Weights of a small transformer language model: LayerNorm before each block.
Each number is 200 + 30 x the weight over its row's rms, rounded and kept within 0 to 999. Layers, rows and columns count from 0. The size before them is the row's rms in percent of the matrix's.

# layer 7 MLP down (transposed), 256x96, rms 0.149, rows 14-38, columns 0-95
093,204,244,201,227,219,205,165,182,142,194,174,144,213,139,242,191,163,207,203,225,178,188,168,232,199,188,220,193,184,161,144,183,213,204,236,166,228,197,224,171,188,264,195,223,188,249,183,211,232,226,237,237,186,178,154,173,204,268,207,211,188,216,236,238,197,185,225,194,176,209,198,244,229,192,186,154,244,207,194,218,244,230,184,189,157,199,201,146,268,199,213,274,204,171,163,184
107,200,215,148,205,181,177,185,191,177,235,188,238,191,190,204,253,181,156,201,235,148,188,177,213,126,180,239,184,228,210,248,208,206,186,198,218,199,191,230,182,230,120,187,233,181,241,212,212,201,165,174,232,177,189,201,207,175,224,183,198,162,202,119,200,240,236,208,150,206,172,148,191,218,183,183,222,120,199,209,181,188,198,215,209,193,250,213,211,167,146,180,160,233,195,194,265
109,175,202,210,177,224,190,217,221,194,191,205,188,246,231,230,174,222,151,213,210,245,224,233,309,143,246,252,161,203,239,195,180,147,190,275,198,211,181,198,220,229,191,179,218,202,244,256,221,258,183,201,223,202,207,200,197,179,205,207,215,211,206,219,123,224,193,232,146,196,186,194,199,232,154,207,191,174,225,166,200,199,157,187,204,195,166,179,231,174,210,243,174,225,207,209,236
096,195,171,142,178,204,198,130,162,180,266,197,205,198,204,209,233,239,195,173,212,222,212,186,241,185,215,156,190,135,202,173,270,204,162,205,225,207,208,212,284,218,154,207,233,141,230,205,194,223,208,233,182,185,267,253,173,189,230,174,227,220,224,194,206,204,192,170,200,208,161,207,157,172,203,189,190,191,255,174,186,190,202,238,215,178,198,188,200,211,253,208,206,204,183,191,274
093,200,234,169,265,149,178,133,159,223,181,178,162,171,208,239,199,181,209,228,157,170,142,201,178,230,162,191,199,156,207,220,230,194,183,259,245,202,193,197,180,211,188,172,213,179,195,251,164,151,200,190,224,240,239,237,219,181,258,195,214,166,204,160,213,153,219,204,171,128,233,197,155,176,207,203,233,177,165,192,186,223,213,158,180,200,174,197,199,246,211,179,212,187,196,143,210
093,205,218,214,210,195,210,123,148,143,197,233,180,224,208,164,170,165,165,232,211,230,221,124,186,221,235,211,176,195,160,186,246,171,173,200,221,172,154,211,173,197,199,196,201,199,197,176,144,215,208,201,177,163,212,220,196,184,161,167,208,244,174,234,238,176,145,180,187,255,193,144,176,197,195,208,221,210,174,228,219,223,203,196,178,257,204,145,138,231,193,193,178,237,179,145,163
104,183,165,256,183,162,181,197,232,184,200,164,194,218,186,139,182,189,184,195,224,193,213,200,163,161,183,231,249,215,210,249,196,154,262,201,202,180,210,209,191,193,150,194,210,175,215,199,120,181,196,186,163,223,219,153,202,198,174,158,195,234,186,208,194,195,226,196,218,245,144,156,202,172,156,194,183,250,195,214,170,128,227,188,181,186,206,192,202,206,194,228,166,246,192,124,130
108,181,186,215,211,174,167,223,216,174,197,182,250,208,183,196,236,217,182,134,206,232,214,184,200,229,230,198,225,170,218,208,176,226,201,206,216,230,238,150,192,191,159,219,195,226,248,244,224,231,166,229,239,185,209,269,170,249,224,172,145,163,233,209,205,252,164,203,121,188,221,183,202,191,188,238,215,202,175,172,183,210,258,206,197,215,180,210,219,244,208,96,189,236,194,210,206
103,183,177,180,142,212,223,218,222,204,163,250,204,195,193,222,250,193,232,206,194,207,172,189,153,219,181,187,195,192,214,179,227,183,195,201,135,205,196,189,210,266,197,199,190,146,187,274,185,231,196,220,179,232,213,203,198,180,220,193,159,232,115,194,207,208,214,210,173,197,197,167,226,154,208,237,220,237,212,178,209,155,204,256,237,189,214,177,191,127,273,253,214,142,220,191,223
093,148,209,210,198,191,226,187,204,191,182,164,236,146,218,289,219,208,178,182,237,179,204,184,197,196,216,140,173,227,206,269,159,226,198,235,202,180,183,193,238,198,164,278,215,158,220,190,197,190,211,208,175,224,245,161,176,201,211,188,198,236,178,153,185,153,153,161,203,211,219,238,201,202,224,152,144,206,184,179,167,161,215,227,234,167,215,190,178,208,167,183,204,257,207,249,171
097,174,218,177,232,237,162,167,184,230,185,151,153,186,254,184,177,163,220,182,183,208,197,226,172,180,237,224,181,136,165,189,204,211,137,246,179,194,171,246,189,199,206,126,196,162,168,202,175,183,169,221,180,257,184,217,216,220,225,226,230,191,148,230,241,217,186,250,217,230,251,184,225,192,187,260,231,178,180,168,193,155,224,193,212,218,262,206,206,191,194,251,223,201,202,227,183
101,233,216,216,239,192,207,160,153,240,212,161,209,192,195,165,230,249,185,147,221,230,249,195,191,173,195,207,207,204,237,136,188,196,195,238,198,146,197,172,200,225,194,215,235,157,177,175,220,146,181,104,172,170,234,184,186,145,182,209,156,241,191,207,209,157,199,186,185,178,185,181,175,225,202,191,229,184,229,223,195,181,174,262,180,206,223,174,218,261,184,225,187,174,162,237,245
101,198,224,197,189,202,183,207,223,245,161,239,210,217,175,180,270,172,225,251,161,172,223,218,229,271,172,177,195,173,149,209,230,203,197,226,185,199,135,157,233,211,198,215,223,207,192,255,169,238,232,198,183,187,144,182,207,204,179,210,165,156,178,204,179,213,200,194,185,253,150,200,237,168,198,188,235,311,207,233,230,215,215,169,219,164,156,199,192,223,185,182,200,196,208,213,181
103,204,244,152,186,182,175,164,169,157,169,182,187,221,213,209,207,218,182,189,239,208,184,174,268,175,207,217,211,211,197,297,159,245,198,243,207,181,162,171,185,275,220,192,185,236,194,245,218,138,209,171,191,214,195,172,147,139,155,225,158,220,171,188,186,187,221,156,209,199,192,170,165,155,196,197,202,217,234,201,220,229,182,162,166,207,190,193,201,183,169,133,190,193,223,209,204
107,197,210,190,200,106,216,193,159,165,203,199,174,216,189,175,200,248,209,214,183,202,157,150,211,155,206,128,198,233,178,202,206,191,165,191,216,189,239,218,232,156,221,268,188,163,216,226,204,189,239,251,187,195,217,208,205,187,176,167,182,168,194,208,194,192,154,212,204,240,246,220,159,215,120,178,198,206,187,188,204,209,142,140,184,198,171,183,246,206,225,170,216,128,202,177,221
102,272,241,187,215,219,198,204,193,179,206,157,193,163,157,185,250,194,185,190,230,195,232,219,189,224,210,232,194,240,222,227,201,202,185,224,234,172,196,194,175,210,176,103,165,243,217,226,180,162,217,212,202,220,205,255,190,193,126,238,228,204,184,166,202,157,288,197,228,183,192,220,185,163,184,198,213,236,239,222,203,215,220,222,197,165,153,194,203,142,217,222,218,135,169,199,202
113,158,217,203,219,234,174,123,190,210,204,204,170,197,217,194,156,277,185,250,244,197,167,191,165,208,129,190,202,236,214,209,154,188,225,210,264,141,208,229,187,139,184,226,208,194,181,206,184,192,177,186,151,168,164,237,218,209,224,155,149,246,190,177,198,217,181,233,221,204,185,231,214,222,219,240,142,192,189,151,183,235,192,197,202,213,166,177,189,165,201,174,171,231,174,180,175
107,160,191,239,198,197,183,227,203,191,173,181,212,169,156,177,166,220,196,182,223,188,149,263,165,220,158,203,225,213,165,189,225,190,205,220,207,170,205,162,188,206,229,254,177,231,203,203,180,166,218,187,184,169,185,170,177,218,192,180,207,261,242,176,154,182,235,188,199,245,199,223,298,267,159,214,163,177,232,190,185,227,162,198,178,253,182,195,236,144,243,204,177,169,197,154,174
098,226,161,195,233,133,221,197,183,108,241,194,195,211,206,244,209,196,178,238,160,206,180,154,247,196,212,162,185,133,199,197,200,146,166,192,180,233,183,220,209,252,202,249,218,212,172,267,216,195,218,193,196,226,218,188,200,143,241,175,181,149,177,210,234,208,206,237,238,218,183,211,208,197,265,206,253,233,193,179,202,156,154,196,202,210,226,195,192,225,179,181,229,229,198,173,217
090,202,157,202,169,182,196,236,198,188,186,217,175,196,206,219,237,198,204,188,193,220,209,189,202,196,161,211,228,171,222,225,220,219,246,168,143,229,218,168,199,258,170,142,142,230,241,158,216,232,180,196,237,234,207,175,174,211,159,222,135,235,169,235,206,194,223,205,241,164,247,183,208,188,226,152,209,238,267,273,192,179,208,191,208,171,215,192,199,121,188,180,188,218,235,170,239
101,238,205,237,111,187,159,203,191,182,230,198,189,142,195,186,175,233,191,223,205,200,243,232,177,185,217,212,186,217,174,163,192,182,215,235,213,195,210,174,206,141,145,201,228,213,213,207,197,188,191,262,201,188,206,157,232,193,239,262,216,174,213,188,170,146,144,175,200,242,192,192,196,210,220,228,192,186,170,182,194,165,173,187,241,173,212,232,230,198,132,215,115,194,161,157,236
101,156,229,199,214,196,187,189,164,129,200,212,205,220,241,141,160,150,208,251,256,169,166,211,178,197,264,226,174,213,240,212,204,221,260,160,152,194,196,191,189,179,196,148,199,217,193,184,183,240,201,162,227,210,196,175,159,229,206,175,177,165,173,143,211,200,224,173,166,182,166,212,185,182,203,173,141,209,211,198,190,128,198,193,204,183,134,197,179,236,245,204,182,195,194,243,201
098,174,189,156,228,189,207,192,218,204,178,181,231,206,185,208,203,226,199,256,220,247,205,224,166,204,160,220,254,190,190,260,197,143,201,240,203,218,210,221,231,215,197,170,154,200,235,219,222,110,243,162,190,159,234,194,158,221,154,182,231,170,207,201,225,247,243,211,210,217,276,216,245,167,197,197,191,185,154,235,174,176,192,195,229,203,226,263,212,197,199,209,228,260,180,181,209
098,198,264,237,160,198,228,142,194,182,187,209,218,232,188,215,223,203,189,210,187,204,178,220,188,236,191,226,172,201,177,197,210,146,174,177,194,207,143,180,188,169,210,235,201,180,182,206,201,164,144,172,113,205,228,192,218,163,145,249,171,221,215,202,244,255,182,194,183,185,283,227,219,182,225,237,164,194,207,207,211,182,180,156,194,288,238,213,231,205,191,223,227,241,198,180,197
102,133,221,254,208,221,214,233,183,147,174,177,235,244,181,141,177,180,152,192,211,252,246,220,123,185,170,188,189,171,219,225,185,153,203,162,207,217,208,221,223,206,187,216,175,203,223,223,173,248,224,196,220,240,166,176,184,182,232,176,178,224,225,184,212,217,192,251,172,220,233,227,159,218,212,203,234,189,200,184,202,210,172,189,243,266,164,261,138,192,187,216,196,161,200,221,224
# layer 7 MLP gate, 256x96, rms 0.162, rows 15-38, columns 0-95
115,134,202,223,220,243,174,165,216,166,231,206,231,199,237,202,223,232,194,233,209,271,231,232,184,201,233,166,247,224,217,234,181,196,141,197,217,207,197,119,134,212,198,187,236,155,238,180,189,203,251,177,202,183,237,200,186,150,217,224,177,183,166,237,195,138,183,206,215,194,208,199,193,214,196,193,234,168,194,192,218,253,204,249,248,243,196,166,152,178,175,187,204,166,206,173,200
101,171,210,200,175,172,223,181,142,215,178,208,177,112,186,188,210,195,233,191,238,198,211,217,203,205,234,213,167,142,251,112,164,234,182,184,196,225,169,198,213,226,252,188,207,182,261,185,195,221,232,179,229,189,168,194,246,167,190,195,242,217,219,204,180,207,199,200,178,129,209,138,197,221,183,218,242,159,231,136,208,236,201,203,185,187,198,223,156,164,187,142,210,190,193,209,198
103,253,174,180,217,126,220,231,224,174,173,213,131,204,189,167,199,229,202,200,213,234,252,201,251,173,236,249,281,228,185,231,184,208,192,179,221,186,193,193,197,175,204,166,197,176,237,225,207,191,194,225,233,201,209,193,227,159,201,195,194,173,158,251,258,278,138,196,162,241,227,178,200,195,194,203,201,187,229,237,211,248,233,200,212,210,209,190,220,175,195,214,237,213,149,180,162
095,222,193,175,140,181,179,216,174,224,240,230,185,231,221,164,198,218,231,190,208,251,154,178,170,226,187,222,228,219,230,84,237,197,196,208,253,221,181,234,166,228,252,185,201,202,160,244,195,199,185,228,179,165,133,189,192,221,193,191,245,239,176,214,202,172,154,173,221,204,225,206,223,215,202,179,202,209,248,191,192,266,190,180,195,237,216,175,141,193,179,235,229,209,212,221,214
095,185,203,158,182,185,162,174,254,146,245,261,243,279,226,198,180,209,213,244,176,194,240,218,202,170,217,228,173,245,211,200,225,181,172,193,153,189,224,174,164,162,248,180,209,251,224,210,175,166,250,169,239,218,210,206,216,216,237,179,234,171,193,190,190,150,130,210,200,243,194,213,166,197,147,204,199,140,185,149,172,190,206,201,207,217,213,208,167,191,182,210,204,219,173,166,210
110,165,197,150,201,251,249,205,283,233,196,206,161,221,161,248,239,188,151,196,189,184,288,168,223,213,199,192,161,244,198,177,166,194,199,211,195,184,190,190,216,154,258,199,205,178,195,261,177,222,174,187,172,159,225,171,189,233,217,151,194,223,190,172,154,167,201,198,148,165,183,185,184,143,236,180,225,193,224,199,201,200,178,196,216,190,181,210,168,230,188,234,253,214,190,185,233
089,212,182,215,194,249,206,203,202,229,188,158,226,183,199,129,181,218,189,215,187,185,206,220,221,178,232,164,200,221,155,225,199,239,209,199,181,180,151,239,146,197,167,230,193,195,143,180,194,218,211,211,213,195,231,132,245,145,169,188,196,235,220,139,186,178,242,205,213,189,187,194,184,198,251,251,239,177,188,169,160,186,214,199,286,189,185,195,236,214,177,238,173,130,211,230,157
100,218,207,200,170,163,220,226,212,176,250,188,181,149,150,257,227,206,196,211,173,218,179,206,176,222,176,217,245,215,266,219,165,201,213,233,204,234,262,224,227,210,179,224,197,162,165,216,229,220,262,228,192,172,182,202,217,216,243,249,211,156,238,215,214,222,202,199,231,267,247,168,218,154,180,166,180,281,205,208,167,190,234,232,219,192,206,214,205,205,203,218,237,144,189,218,167
101,189,210,230,170,214,213,197,203,165,209,181,188,158,158,184,245,197,196,171,252,176,205,169,159,206,220,229,175,217,189,180,195,204,204,190,149,193,223,192,185,143,207,245,189,223,218,108,222,172,249,214,198,205,186,215,186,228,204,163,190,251,177,239,227,165,194,184,188,205,175,198,157,223,153,178,224,100,121,246,196,171,164,207,198,231,154,202,191,187,215,173,199,172,213,247,214
097,215,263,195,217,146,217,257,193,206,257,250,164,205,179,211,234,203,194,209,199,163,196,206,184,200,152,189,224,220,258,195,148,183,222,187,289,200,229,218,216,213,186,196,218,227,217,183,213,204,200,209,208,193,212,176,240,177,203,174,188,271,231,157,223,198,206,155,198,145,193,232,258,188,178,203,183,251,164,228,169,228,212,246,206,163,177,173,221,179,200,176,255,252,178,173,192
098,161,213,215,189,162,186,168,146,206,208,207,190,164,224,193,205,228,209,198,185,211,218,234,155,203,236,224,210,179,231,180,167,225,226,183,159,271,237,145,182,175,236,219,218,202,158,193,183,140,183,186,205,236,280,212,164,281,196,278,203,240,175,174,247,214,174,176,238,183,198,159,205,169,216,239,181,231,217,205,201,221,169,209,234,168,153,180,171,231,207,195,207,221,211,205,212
101,200,153,194,271,209,179,200,202,210,198,158,215,203,196,222,212,206,217,210,145,215,148,208,184,228,249,216,251,211,187,245,194,174,187,212,200,180,238,246,199,176,210,226,234,236,214,205,211,162,247,218,188,224,175,207,228,180,214,187,162,167,170,171,190,219,167,263,163,227,222,140,208,208,180,179,125,152,194,188,216,157,201,275,199,213,156,197,204,177,209,219,175,196,169,121,232
100,201,219,214,189,232,217,200,255,214,198,146,231,223,216,196,232,218,198,125,207,228,190,184,169,237,206,169,172,234,159,214,172,208,200,194,222,190,252,176,180,172,203,181,208,152,215,267,160,225,231,166,169,203,228,197,260,259,166,205,142,134,219,174,179,231,148,197,194,265,223,211,195,202,222,201,223,218,224,166,190,174,227,227,186,208,243,201,196,198,223,216,213,129,154,193,182
099,202,174,160,216,184,186,241,192,231,219,214,209,221,209,186,218,204,183,205,189,220,149,183,176,168,213,185,180,211,255,208,187,220,247,201,208,215,183,219,249,196,231,185,228,140,239,204,252,200,172,244,223,118,201,187,218,240,139,147,198,203,185,210,181,120,230,173,241,208,249,182,212,223,176,190,167,216,200,278,226,201,200,207,132,182,184,206,192,161,206,230,176,164,178,168,239
101,195,211,239,243,212,220,185,183,238,177,149,195,152,209,183,212,183,281,185,209,220,157,181,188,206,212,192,219,183,156,148,179,237,197,165,155,230,195,188,197,183,227,237,192,201,215,164,146,227,256,190,214,209,205,188,179,174,197,192,186,226,184,204,174,134,214,118,219,182,181,207,221,158,206,223,196,230,230,233,176,253,172,205,187,171,223,185,224,166,239,175,185,122,193,134,207
106,217,165,214,177,220,224,212,253,199,152,238,198,242,162,246,202,149,176,208,197,166,215,227,192,204,205,165,212,225,249,189,219,220,236,205,207,183,186,155,175,175,213,197,188,216,179,170,208,206,167,231,227,237,238,185,141,232,191,156,119,165,177,179,206,196,135,190,184,202,170,251,261,168,270,203,215,213,197,187,144,186,205,236,244,203,194,202,191,243,260,197,187,230,210,183,209
098,162,216,184,188,205,193,249,148,199,223,239,233,188,193,136,221,186,196,181,186,190,234,229,169,205,206,254,171,228,180,189,178,267,170,214,203,238,252,154,176,190,149,196,140,181,136,164,254,201,167,200,223,186,156,165,240,181,221,199,182,225,215,193,226,222,210,231,221,174,183,202,222,207,184,225,191,222,225,179,213,185,130,237,167,223,184,144,226,174,233,245,206,197,239,166,222
098,230,199,210,209,185,204,181,209,194,203,202,254,170,229,207,154,212,160,250,173,160,187,168,156,212,245,231,188,217,171,224,175,164,175,175,250,253,206,212,207,185,218,297,204,217,237,203,213,162,224,203,185,198,217,181,233,151,152,176,143,196,208,236,200,224,189,218,220,140,195,194,200,204,214,213,162,230,195,202,259,236,236,216,251,240,206,171,192,179,166,202,162,221,197,138,243
102,216,203,198,189,228,163,216,190,189,215,172,197,279,173,196,210,197,173,197,179,216,215,201,212,197,200,208,181,187,211,199,237,193,228,177,165,273,164,200,171,213,236,169,112,188,241,208,215,235,190,157,200,255,205,206,200,222,130,182,210,188,185,195,196,195,192,217,211,148,203,196,232,142,245,180,242,306,195,204,165,163,220,185,175,230,189,161,231,204,225,210,260,196,215,212,239
097,240,189,186,237,212,111,216,259,235,217,241,180,204,161,237,225,239,181,195,209,231,246,171,114,167,206,172,211,228,221,139,212,190,198,164,210,191,195,219,194,219,152,207,242,192,166,188,238,204,259,222,225,172,190,172,244,222,205,219,202,204,192,221,169,199,207,188,189,221,197,237,240,160,233,190,164,197,190,171,172,162,231,163,168,193,195,198,194,255,224,187,164,143,182,225,209
103,247,209,237,201,189,196,228,169,200,235,212,184,191,203,203,205,259,152,205,226,183,190,193,271,256,221,192,179,186,205,217,218,189,169,253,106,198,159,221,190,208,195,254,197,185,179,213,241,190,187,245,220,162,234,208,233,182,150,214,232,208,209,269,200,156,183,204,251,197,268,181,197,200,237,236,197,201,220,197,172,231,203,236,173,196,223,238,194,142,249,184,175,201,169,201,201
093,195,216,211,166,249,177,214,195,242,236,225,175,198,238,228,152,158,216,214,184,208,167,216,199,214,220,209,164,206,252,190,181,207,248,200,214,233,208,138,205,187,227,226,206,248,165,202,218,201,106,205,211,207,251,147,185,239,203,221,167,220,199,194,203,183,222,255,205,190,151,185,202,108,207,256,192,162,165,235,201,212,199,203,229,160,179,173,221,213,181,176,210,133,196,190,217
102,224,234,202,184,204,170,259,190,213,214,186,194,170,216,201,199,167,206,231,207,212,246,293,191,181,189,190,192,152,264,165,215,204,240,144,224,201,229,133,242,218,172,222,216,165,138,224,180,197,221,211,226,133,220,184,162,217,202,215,198,177,201,149,193,130,200,222,213,195,190,245,243,216,202,197,248,173,190,253,199,210,183,215,186,167,192,158,172,170,206,192,201,202,172,250,186
100,234,188,192,205,204,216,205,239,158,187,217,185,161,270,230,182,200,212,262,255,183,146,187,241,136,199,217,213,185,205,222,163,224,170,188,198,154,175,203,146,162,172,229,105,232,207,217,240,181,233,223,182,215,213,170,198,182,172,178,180,186,185,245,211,205,159,229,208,149,193,187,223,187,200,171,188,227,206,192,153,215,185,127,233,193,205,183,206,190,219,189,236,178,190,192,262
# layer 7 MLP up, 256x96, rms 0.151, rows 15-38, columns 0-95
101,221,178,249,268,203,191,210,189,168,154,175,183,253,197,196,225,155,167,175,230,184,254,229,205,175,164,162,208,182,187,203,192,188,186,229,180,159,227,183,170,186,166,190,189,197,189,231,253,179,211,195,180,218,184,219,206,249,270,201,205,252,207,225,174,228,177,184,260,149,171,168,227,177,208,233,227,233,175,240,116,195,246,187,233,206,223,206,155,192,210,236,180,192,162,179,240
097,206,219,171,183,250,170,249,241,158,181,168,216,188,209,199,164,187,200,117,193,238,203,177,230,165,237,187,140,193,182,205,160,183,223,228,211,220,250,252,210,231,193,198,215,176,192,207,242,194,214,194,222,238,200,213,209,211,198,248,204,207,210,138,168,213,181,203,183,201,231,146,242,225,180,170,197,209,149,198,222,175,209,292,183,228,152,142,251,217,217,239,212,209,178,216,202
093,153,231,158,194,194,184,187,180,218,187,196,192,215,251,235,237,281,213,214,218,231,177,211,215,229,221,176,187,139,212,208,198,216,195,233,181,162,181,193,212,213,157,164,214,210,214,168,155,210,251,171,218,178,145,246,192,173,139,185,228,231,214,165,202,187,229,212,230,178,203,155,137,174,160,231,181,213,167,226,163,164,217,193,191,283,235,218,222,189,199,139,193,182,226,222,186
090,185,179,183,186,186,185,197,234,206,225,184,228,225,219,204,198,208,144,145,189,207,214,243,209,164,183,244,206,203,195,168,199,191,200,228,227,190,253,179,194,176,170,210,235,190,224,202,247,167,220,169,209,194,285,151,171,153,219,227,221,224,233,207,187,229,182,127,233,192,161,217,238,260,201,230,205,129,175,157,235,206,186,279,196,189,186,185,169,179,194,149,166,167,221,178,202
094,206,206,219,202,235,228,223,240,169,167,191,204,202,180,215,182,205,224,168,206,155,208,146,202,247,164,185,221,190,230,237,187,244,223,235,203,197,197,220,214,209,192,267,198,182,184,177,207,163,206,231,211,214,141,211,220,174,240,231,217,211,187,175,137,186,166,177,206,201,146,206,160,187,238,193,189,223,234,197,145,224,248,225,173,264,201,194,213,105,266,184,148,188,234,227,213
103,198,200,192,205,222,174,242,190,168,225,205,236,173,195,182,160,180,167,248,213,188,208,216,207,236,193,219,219,228,224,194,190,183,209,198,159,173,247,174,250,151,224,240,261,156,194,193,176,186,150,221,209,186,170,232,202,171,277,222,185,267,149,188,227,165,194,186,226,152,216,219,225,221,227,202,254,236,215,178,220,234,209,189,220,150,139,208,144,220,200,225,228,231,166,155,177
105,188,220,215,209,158,191,155,198,246,223,234,221,199,170,206,213,175,181,255,161,241,190,150,169,239,266,187,174,202,170,210,228,137,258,221,180,198,222,184,171,155,171,227,201,211,209,206,244,189,182,221,202,190,164,207,198,243,180,212,195,189,211,193,161,257,214,167,210,208,221,168,239,189,216,240,173,151,211,164,200,151,208,171,244,167,203,184,207,273,234,165,157,167,212,209,254
099,228,217,179,200,165,196,213,202,185,166,230,153,188,206,202,236,160,233,145,248,164,148,211,159,223,243,217,169,173,180,181,175,210,141,163,239,254,181,190,187,201,187,219,218,191,173,202,205,241,181,153,129,218,210,225,182,206,217,215,103,160,190,171,241,188,201,225,149,206,173,195,262,193,230,208,204,216,195,159,212,186,177,184,189,192,202,182,200,169,181,210,221,185,218,156,266
094,231,140,264,218,178,191,195,172,240,183,207,199,207,178,231,151,181,214,219,221,181,217,162,209,205,158,204,196,165,205,203,181,172,207,185,214,185,211,241,163,176,135,194,199,215,178,144,136,209,116,198,236,174,179,194,196,193,140,225,203,198,212,224,257,184,213,179,181,135,188,229,183,160,232,176,184,188,209,189,288,196,175,206,221,238,234,200,235,181,202,169,193,235,205,200,154
091,228,196,191,178,248,181,222,206,225,191,169,188,231,209,167,220,165,205,153,196,206,211,196,143,214,200,246,224,205,240,235,229,239,174,245,256,212,139,184,202,112,174,227,202,204,208,224,219,120,218,162,189,235,196,197,230,224,175,163,247,187,163,239,245,185,235,152,194,214,214,207,212,201,191,214,200,195,212,211,164,163,166,170,277,236,187,214,237,179,211,240,208,181,218,214,180
107,162,149,181,184,217,236,198,170,215,223,222,176,208,180,215,204,245,183,174,186,245,201,199,196,221,200,247,257,198,197,186,185,188,204,214,282,214,212,206,221,194,181,213,296,172,209,192,194,212,217,158,212,162,278,217,222,194,211,241,233,210,198,176,181,196,209,206,231,252,206,160,205,160,154,229,207,180,179,195,191,260,176,217,214,227,189,132,197,198,147,201,232,220,173,275,196
102,232,221,204,177,215,246,215,251,174,175,241,215,195,203,209,233,172,232,209,179,169,190,164,209,215,208,187,189,231,144,182,179,166,180,192,199,196,241,194,161,199,256,213,228,179,199,199,207,95,237,187,184,211,212,201,188,172,214,226,165,245,219,239,174,143,273,207,230,176,177,168,230,157,210,207,247,229,186,198,174,139,204,173,231,222,170,222,192,187,207,206,222,158,263,182,155
103,183,205,216,223,172,171,219,190,200,186,221,165,160,171,216,223,167,205,162,219,178,189,226,189,225,223,201,195,159,261,253,202,253,220,242,218,221,179,178,159,180,216,213,172,218,198,176,159,190,124,245,181,213,145,228,170,202,226,182,190,179,195,177,209,227,274,188,216,213,201,221,153,111,215,229,156,224,195,146,179,193,220,197,243,151,190,220,179,223,221,208,202,186,223,201,268
109,209,216,127,191,175,231,235,207,233,158,193,215,227,182,175,220,183,228,175,214,222,186,240,265,175,196,159,179,128,199,151,188,224,214,176,184,208,156,189,195,227,215,199,226,152,237,219,185,199,152,196,168,225,175,170,241,190,153,227,209,209,195,150,188,175,166,212,194,198,261,209,173,186,233,198,248,203,172,200,240,192,211,153,177,221,219,220,267,145,214,219,158,200,245,179,244
100,176,199,229,217,167,263,269,207,167,214,204,185,172,221,208,210,189,167,187,195,204,162,196,167,161,208,256,159,217,190,222,200,222,196,182,206,175,162,203,214,213,280,229,168,194,156,226,193,224,190,213,249,198,199,225,194,213,225,210,200,190,216,140,210,187,254,187,261,206,219,196,263,141,230,190,205,229,237,133,218,204,197,215,197,157,255,169,193,202,221,175,236,153,239,231,160
108,234,190,209,201,162,167,194,186,202,229,170,211,188,180,177,167,154,161,216,263,160,159,175,162,191,246,239,215,189,218,204,185,209,227,149,191,264,192,170,171,217,212,201,214,125,189,194,216,189,210,214,225,149,215,193,170,173,215,204,239,256,142,247,239,223,177,196,182,198,208,226,158,193,228,189,141,184,211,199,228,207,188,171,158,196,247,206,163,262,229,216,233,175,215,230,256
110,214,223,256,231,131,160,232,186,193,146,162,192,186,192,205,194,160,165,229,183,210,175,256,187,250,211,205,240,201,207,229,217,180,215,218,122,147,207,190,216,249,213,248,214,128,194,224,222,236,260,178,158,135,228,232,227,229,185,194,170,174,221,160,204,217,220,196,217,209,223,195,210,237,195,177,122,216,219,196,203,196,176,195,207,246,184,216,224,199,193,213,226,183,199,211,196
101,221,204,176,219,170,223,192,187,192,240,220,204,223,256,253,241,195,206,223,160,210,218,233,164,183,215,177,205,181,235,197,179,215,179,211,181,250,202,193,188,217,202,203,247,231,129,171,221,247,240,243,248,177,254,164,184,158,208,219,208,176,226,198,176,164,216,229,164,230,219,182,220,254,200,184,240,237,193,168,204,186,155,252,204,190,215,260,216,260,204,212,167,226,140,178,150
091,211,207,187,212,210,190,232,199,218,198,240,186,224,223,205,211,188,234,274,223,189,186,163,204,214,217,184,198,184,238,194,223,228,209,200,222,187,197,164,227,92,177,273,254,195,160,250,161,184,183,263,205,145,211,195,233,201,212,209,216,218,209,223,202,210,218,220,177,216,229,229,176,214,188,235,161,164,181,127,178,272,188,170,185,251,209,186,185,221,185,217,201,224,162,155,187
097,206,183,206,233,193,268,212,202,170,130,176,185,204,168,149,186,168,200,211,161,197,205,210,233,220,226,178,186,180,198,194,189,229,162,245,199,179,225,218,270,202,228,141,186,199,178,209,185,265,185,183,180,187,224,247,281,197,201,194,136,156,157,200,226,204,190,220,198,178,228,216,224,214,195,219,227,196,184,209,197,220,116,181,249,200,216,179,212,199,176,147,201,227,202,141,164
099,200,267,172,200,162,175,203,162,207,206,199,236,198,231,197,259,149,188,193,201,232,180,204,231,186,202,175,249,262,199,200,195,215,225,241,221,205,216,210,248,202,229,224,151,193,257,216,200,171,195,202,204,195,242,179,170,212,208,202,247,185,172,238,202,154,161,163,204,209,187,149,220,145,158,231,188,173,157,204,167,216,151,196,248,181,248,183,196,147,244,229,243,178,170,254,196
102,244,216,173,196,191,222,191,273,194,192,160,278,205,147,179,184,207,199,269,232,175,236,192,186,221,221,215,222,184,184,175,237,198,213,230,219,219,188,212,238,195,147,210,201,172,209,203,230,221,200,214,189,178,170,183,185,191,226,210,220,197,159,187,251,188,212,156,181,191,287,231,226,231,206,191,232,232,199,194,183,227,236,180,214,218,226,182,212,300,229,150,166,221,174,216,247
099,251,214,230,194,234,193,212,224,182,175,211,194,241,193,149,204,223,202,198,159,109,236,199,161,185,227,229,247,198,175,198,182,177,225,237,202,152,154,235,182,200,201,182,151,186,130,229,219,193,170,194,186,156,251,145,187,174,223,257,147,180,193,192,239,203,184,206,170,207,149,191,183,207,215,231,168,232,225,262,221,187,176,186,229,211,189,234,221,181,201,249,202,245,198,195,215
102,182,223,184,155,228,212,194,188,201,148,218,256,209,166,223,151,223,121,206,210,225,204,202,185,179,239,170,235,180,199,227,209,204,203,201,206,285,208,249,158,183,237,212,185,232,205,208,226,211,176,214,162,204,202,185,211,177,180,176,188,217,217,199,211,197,243,271,213,196,185,175,172,219,158,181,196,246,256,281,228,196,174,184,195,208,190,221,222,224,191,229,199,101,191,184,174